Weights of a small transformer language model: 8 heads of 32.
Each number is 128 + 24 x the weight over its row's rms, rounded and kept within 0 to 255. Layers, rows and columns count from 0. Numbers have three digits each. The size before them is the row's rms in percent of the matrix's.

# down: layer 6 MLP down (transposed), 256x256, rms 0.15, rows 218-248, columns 64-127
# gate: layer 6 MLP gate, 256x256, rms 0.158, rows 219-249, columns 64-127
# up: layer 6 MLP up, 256x256, rms 0.159, rows 219-249, columns 64-127
down218 104:167125133084138145153133128159149110131134170156139184116153130136137151117141143113138103145133134128130114120150110143123133169140131116121121077144125141087132135122116127147139147137128107
gate219 102:158080114139137130090133059154141161151128089112140158162105136125140183128129122154085123124111146142110125107147122103105134118124117125108128136123122111127115115143141097145123140107131089
up219 097:138111128132100106141171080101127124145115109137112124127099136146128145141165161121100156118158121121133148099129136074135130162136123115101146142151142141120165141137108088185109158138113179
down219 097:170122146143186127102117091120139174135114109125108095115118141117131122173178149142158137134118148135146103080136131129146140111147131108083137119110152117110120163125129111201158124109103111
gate220 091:127121110117134149113103118137113138068152096129122140069092130125120142111125116140127150112130102156100103140134135111134127114117125128085166162140135120156069098156133100127088109127114179
up220 093:157142081119103107139154125119134161117123159167130128157179106149114109125188150103158170111109107093147124147101129122136083147184091136132137101135148150122146098108176177116149144110143122
down220 098:124147151173141055113140113148129131130110119120121145118175124099137135115152147120127117143117065094175162156141151113121151141128110169141153124095125108090150118121146121162081153109133136
gate221 089:125122132087103091172100161084106133131147149136110165146169169106096142169153119119087117116148137119119120145140120113117087129088116148117084126132174164145172108134153137127119133091171119
up221 086:161110127115153094168066142125137139117139133165114148111172166132127140129108138104085070130195133128136106137140108125147104169089148082152079132140149131171136138114175146084144157129119116
down221 094:135121094126094083092120170093140103114182098118110151110153134090134101134122092070126122155153118108095121180149093124145138104132143134094123131181117169135102100153163125137105126122134125
gate222 112:122139109146131155128103102175137103144136126162139145136097114150140119117130146160123075149067047113119121100099158155094116115121127109146121145155153123096144115122109100147124147132155088
up222 100:111126138119124150094113161159170147113104119129119136128133151142137166126157149152150121149136126149104139117115126132161128084097141133131142137171165112123089128102118112148128148107147078
down222 108:170124137079160125142138058155109138132129155128144109144083107124089119110161133157116096131122109111137102090125137079112102133107121082128129127098169149139126151097092119128124180119108117
gate223 102:136177137173105130119154145147124130124106103132136105081096136099095147085096148135139106127137143138148058108125111124149117126122143146166125102122164134155133105107159092169130152123128169
up223 106:154147133086103137146160124160172097137194136111132148171135124155149129133165087167144128147119185133110171118154118149162187107210142126115124129142131138146162136133140133070119121131141153
down223 099:119117113124093105107160081111133139102148126125136095122117194143123097126140096155130131131118150100149179149135134127118112161181116120143163144162155135136139154127132132116081101126171120
gate224 107:106131112184122134124067116135107166095130129112127107116114131132078133114092098118139130123151134140181131082143108147110119135152082148119163143132090138135145138115135127120074126171164127
up224 105:163154096136110151124106169166145120096170165113103150129122120152088100134169155119131152117114172156119115155160132122126106165120157108125121097154119115135079115125111082128119138147104154
down224 101:139163100154185160093146127110082115115121134141125116144122149126071137145170150135157145142105135134094125155151172096114106136109174111105129087112118114118147118154119055102109118145102089
gate225 094:089131135142079098095133110155143127084135125148110143117144063152141125147146121142131128122144147170153165118155103104125108158132127158166129110137126119134083127128109135136083147116145177
up225 100:117191160101151105108125120131136105126115131113128131145110136111127117118123130146107140130114130082136088146133185111136115095126103161082143121154132101148150129101105102107133099173114103
down225 101:113132124154116109127164122118087113137130119082113121152130073128136072075181149126121151136124118099105132124116124140126122110110093071140146108113145140110168165118123100099149144085162148
gate226 089:195134120156103125121099115134172126122092128125125133097127094133159128138133106115106112097114107132154106146091148125168139123166128142083106119132098144148140123139144121125157120150164106
up226 091:084154128111147116120151157138075109130139127127126112148126170132129163113134122140138134154145150103110164100114094141110093142116137108156104123109168100113145137114137134146073127125123101
down226 098:114110129138109154139162151134110090150111129110163081116155055124124138128101132137133153148181196127101147159121143125099127131113116130128154123134091162132141137118151189106149132091145091
gate227 093:118150150135136139142095153136175097139113120079129127103139136128087157109111113127153165189168105116150126129139115130104142139172133108121133127092163114169146127112097141147149137177117102
up227 097:092095144098155161133138119117110155138083147130157135122123117106128109094120153131146170132143158135131107157121119132095139147139113116143144099135174080119142140147125118151138119177142139
down227 097:136114111113132122134127127141138161120131139098116156152113148132068111119120163109117120089110175134119084119143142127155142126180149142095153125105146092180128158112119080114109116120155123
gate228 104:123146113119133146140127127144121200087108116105116087128136148113135127136143136135183121115097124085094132126152133119152104134126185101106138098092145093125102145114155065171162141167130118
up228 097:135132111130125147155115155164103142111157116089104156134150166074182160142131102155119133123168123128137131147152105110155147139119129137137148111106106143112134131111099143154132144102106143
down228 102:109156129074134176101126120105131142109162132100163116084101083153142086115115139117118142121109194130097101124097134121132113119130143154114106128118151167135130137134129126126111174151141147
gate229 097:098120103134155135125114111145123103134175062094107096149106147125133154125067133108122166114118113124132113118142086135145152084138164156112111123144106110091151093111147131132143165143137148
up229 096:156148153114123129152159145103127128075127179155130154143160087139099080120142137158169119135135161129140134152100189158142120179132123084126105158156155120165107101120108136102160106158151164
down229 099:133114152146123139061071134120123135095131160130152162133159142123099150128173137142115096134148174105121154112134133129151127132114125084121111123131126131060135106101122115143124093128159167
gate230 099:137121137131117133136166113150115144130101080121095167107145110138065139081152126138133088134124067133125116160135129150128128111111115128121110131126127137119118089116140124123105165181163112
up230 100:143170115173139122132136122173084161151150124132102094139105121144133129106123127153150138149106139114147145113148170120128114123106168120088158083111092101123125164095088124103132084097156165
down230 104:118158168143125159089113109115122127135129119160097127129076142127216136102163142111136103149116127116122153099103131145104135122167153093117111104128097118161162129155135113118140140090161119
gate231 094:152166114151173119136119122124149110127123105161084117108092152105129084119076122153130124097107111120115119089148108139128148158160109146131105141155149097140147174157108091081136118132111134
up231 091:143149118141099131112140102115106089141126132114097135123157109107102131131152155134157132115130109142178107160160184151087130113159128118136111140153123143167124126150132143103143104144141173
down231 095:129147099124119152149114170116137114106162107151143092117093142121145114147136138155104113153137134164127122124109102105112148111098168158081179122130117141168126098158135135139114153129159145
gate232 109:105129140168164154060141099135090140125139144100107109096120087157114131099174129147139090133105105121150054124134095120159137144150116111085137129161130134142162125183168126104099140163106136
up232 105:076195136127157139135112113095112162118114131126106166148118109106125109143147143113119101121097129155103112161127114082158136174100127139153123148122122128119150102182170158152123175166138156
down232 100:135180119087147099124112130123130132171128120122078182109111122102101164091124103142105120105184140113115136166108117109164162133148113110139129108136151128148147136163161131130110154101102174
gate233 095:078129123139170139147118152163077127113090091150120125122152140130118079117147146131131134118130187153170116125107139070151162115116116128159116113124110156112139112123130112132106153138124136
up233 095:102092101126159087109124114134055152124096133128151137101111058138133100120177074057145122093130144111129127130128130117137128144131102131113117151116095108183109107130118132101112135096135163
down233 097:100166128170126134121152115109109104114122124125115162129104127160141179123118178090135071134136135124140142116139121146127154152149119133109120144153132126123164131129173133104115095099120120
gate234 096:127119146142126146132135153089141110145157143135092185106141107170124140095150157121108131115122075069074168144121154148079141117113121124115167153139145112139146136117144124113132130093112157
up234 099:142116109113112142125157141173095127086092138116119117122079125094099147152127144137118136208138169157125120126146126158117115147151124177142147130117151162141114110076133136120120136135154092
down234 102:088116131131127082162160113085137123124143150129129096113098190097056125169147132062126089119126104118115105134117136146103110107129124112164135135127152098130104142143155162137106108123116130
gate235 103:137108171149100119086115132135104119156126149096076106108117122181118148103106123091124086140096159118105108120179150105103100139168087130113116118119124103135162097146123106128127155105113148
up235 107:143077106132140097082135129127146140084121154144154116133170107147145138118127123096118132120176141132144102094089131187127138131122122111153090067094178124123125099155136105123111127108115137
down235 103:152108090121148122130157119117138127102155097125182102154116156163152124140105175198144121138146140158142124126114140109157159149128100142165085126171128153123128137170068134101153114133158084
gate236 098:125084189106108160127115094120121086131141121120103146143129128122088111127131137135118122098136125143106129096091131119117090130124132119118102123162100165130123148118146138119137155131137100
up236 096:114124097129135114147116174101088141142119152096082111058108123095121139102106111133120120114122104091124131136118089128175138149105145132163156141117146118128140131138081114118115142127092133
down236 104:132147117143134131111116143157135109127102147136156150084078126119115207169136127141081142118136124132138094099136114129183140134114133128092138146122105100160164137175133141117091129138165130
gate237 096:141076130160158097139180148137115126123129151128131119163154080138170194141156047124136102125148136128146132103107151144107133081152131144159103127102137100156135128127123140134142094137122127
up237 095:095139123146105106115108177139133162151126120111118117171150134155129120118152109114124136116133131085153110132113119119118130147167163126130149135071105119105126100147144093141110110175178158
down237 100:098108146124138129144117119078116142142140098153109123144127139124156141120145072171069149164124133128139147134134090129116121145128138118162122118151127066083120124131133113137140114138128134
gate238 098:139170124115157117109107133111149116120140117136105162140123182090144074156107129133157150137143141138149174139124136135102106061151136162142154122104117119149169104130159148133136122122157089
up238 093:132128142079185127107144145170115106121164100100108118109118144102178135125127088087185111118185144123153168117112137143095128094133116140158142119097128120135147150143097147138118106108147099
down238 099:102145062115087072086108101123133099151171126107135100131164157122147146063154141131135123104108157165150171184160126124130110127137155110140110119163124109129115140117121173112127138115137109
gate239 092:149139113144097133113097133110139104114128127104121123147135140147181149145122085116122100124070113095123140111143134133171136133131114146138149098143169100133080108146134125105138150090101146
up239 094:140124115136133087177108111108112098086170142117143151121139129132138133124134076101142082155114124117108150150169104138096133131117172144100164131120152106100127104176126140102148094125119096
down239 097:114150087129129100143131154177126134082113137136155123143146128136126099138169141142129154152149169157092175100181153140116134123122128165153124142071134114131111137162092124066116132159133124
gate240 086:080144108090174125067133104146151117133090118122117146122121121094114107109136114140110149082152150113122140105116084129125162142136122153154122106094092107150155108118097155127113103116157153
up240 094:089153149075145117076138153113125142142132151103147166087112133147104108107115125139152103103174131114129145096134108139113139116103163117150137131099090116085120056099106181118100138155140162
down240 097:138101144139122127107124131110103106095108121183158106122144126152146143153107133148118097076144099148104122121137127100151167119125152148136074113095154126102069147127104108183143129091119127
gate241 107:118139102123131107148103112121116085160116117129119145105121146103148144130157100119169147102109121154095149100147142151135109162066107136101126188103131183112166127134141127125133114141110101
up241 111:141058107115138109095123107115149140104131075134109137134159145149142103121092139124129192105133184150105125124132158113138113133122121094151139140128114142151125118104118153143106114164127114
down241 105:149132104145159149093136120116154135146136136158138165118118134143139114163175115157116159138171169135117107163124110111122161070183112139128115114137115138124186131086123116138113141132152160
gate242 099:139167147136099132154128109127119124157139158115141122158127123134095115157126144135125138157169187144156119113176186115146149127130192068140154128130087154150149146135146136136136141099131106
up242 101:148172125052131103175101177123162141149135088118140107117135140117132100122162109097117100121131114114101121160090120130145148160114122179130105092146131125120105123127090117078117137127116154
down242 101:125100136177107111055144107110106147130136131126093149128148100149123124081127155081130115096152094122132112080140124135112161097143075136157130116115146119110147120106122166140141108137066134
gate243 095:155117158124118132133109125134115180086103110164125107139129123127107143123090126093095115119174137136123138113111174125156149078137127156171138128138165155164131135090105136113154142138124123
up243 099:156135191078132143130103133099095185151126118121131126132143121100108140132096111173084149151188143143112141108122118153130124075111125121133136095131157181163136144114108135146138120158108113
down243 099:124061120098154118123099161117135126145136171113085155144121116103138128149120110080143145127159171162130074115146130102137107118131142174116187109150165140094121127163123107139146089132087091
gate244 102:109102138124104134136076095122144172165182094118146131130085105121131143132102116148120128125143103122141119132155108154132151177132106120124128126148161124144159158123111093146157113131121154
up244 105:151115110136114144152143143111142117084133140158153127084156135095116091106088097143126152149108098141148129135137092158141114146129145136177099117145143086121073122128142120091108139123174093
down244 096:174114118105113090133109101120112135126132138150098125095129121178149136123137121138100133131141085149087085095094157131126110145104133119141150101093173117150121112121122134167101105123162129
gate245 112:134157115099158122145113122128088118111122131160139148140145171119099125127142110162134098091089148130144083154144136103141132120149117137130103124142114134085110170137132166128121125142127098
up245 109:175154134131110129140155143107151105149102146133156123155136107158102129165102129116154182088159145126140149131114135121139117114119167117164103086086125095138119135103124135141128103125116184
down245 102:120137171116125157148146099160177110135157088113092139135084123118131100075102125116159110183130086127094113099153144063095131174169126120133139125114106115117150087162134110137105162096134127
gate246 105:088150125163132132141121148078127148080139139104135126102135118164118139161131073155114081133101128117148104106112123152128171138132091157159149125116206146130121136144124139133154125124123109
up246 104:128139147098158155072122098111099152096113115129187144128131080143099101141143125138098091126132099155152108104110153118137119153106134141094122130164125123131144144096102159100165131124099130
down246 098:103121135108118136123129101114108154132107124167121130119155134127149134132125133139115098114129142139117115176148186138126149084074103148123165117142083162068094169155112166145131127108123102
gate247 093:145077081119105116160135125072136123120127123135123177134126104118122111109147141079119150092137133137136114104132123088110090128134119109156176137100141137151128114114112115162131153164134100
up247 089:115147120115152119104141130160113098145132144110152098186157160112087117151126115120139109143147146140128109090147107154147151132154112110142123102141074110136113114124124114133132136086109133
down247 097:147121148120096134136111127157117163140123165182114124119111139126104126118136146160098159124107138081141111088132126148154123090135060080086095110129109134087156130095119145111123136119101131
gate248 102:117122119109163116145149121129093146144142098177169138141096125122114140125187154140141119126147177109096115114147166077115180137137104131110071104135122109150135102098135106110118095161119103
up248 103:157131093135068167098108150127117148161111172145137178135128123144113105128107120110125116168148176122123105106064136144109137154140126149104167134118176132135089115139122113145170147158131149
down248 095:122156114153165139109117129109157104139124100092108104127143178147105144166159109076127095118124139085142091154157111135118086137082109133099181116119105153119130105170102136116069134145118120
gate249 096:122128140132134156104141142188103104166091128096137100149166115137119110178109098131150126115141148127130142108105067136153111097161102101123106114121139141112128150107108120127121121112123168
up249 096:146120113087138137132120097147122119139095131119107167131162141134133148149132118135118119114140161111098120128149079106132079104132108122100067119099142116092129165126147151137112110128128162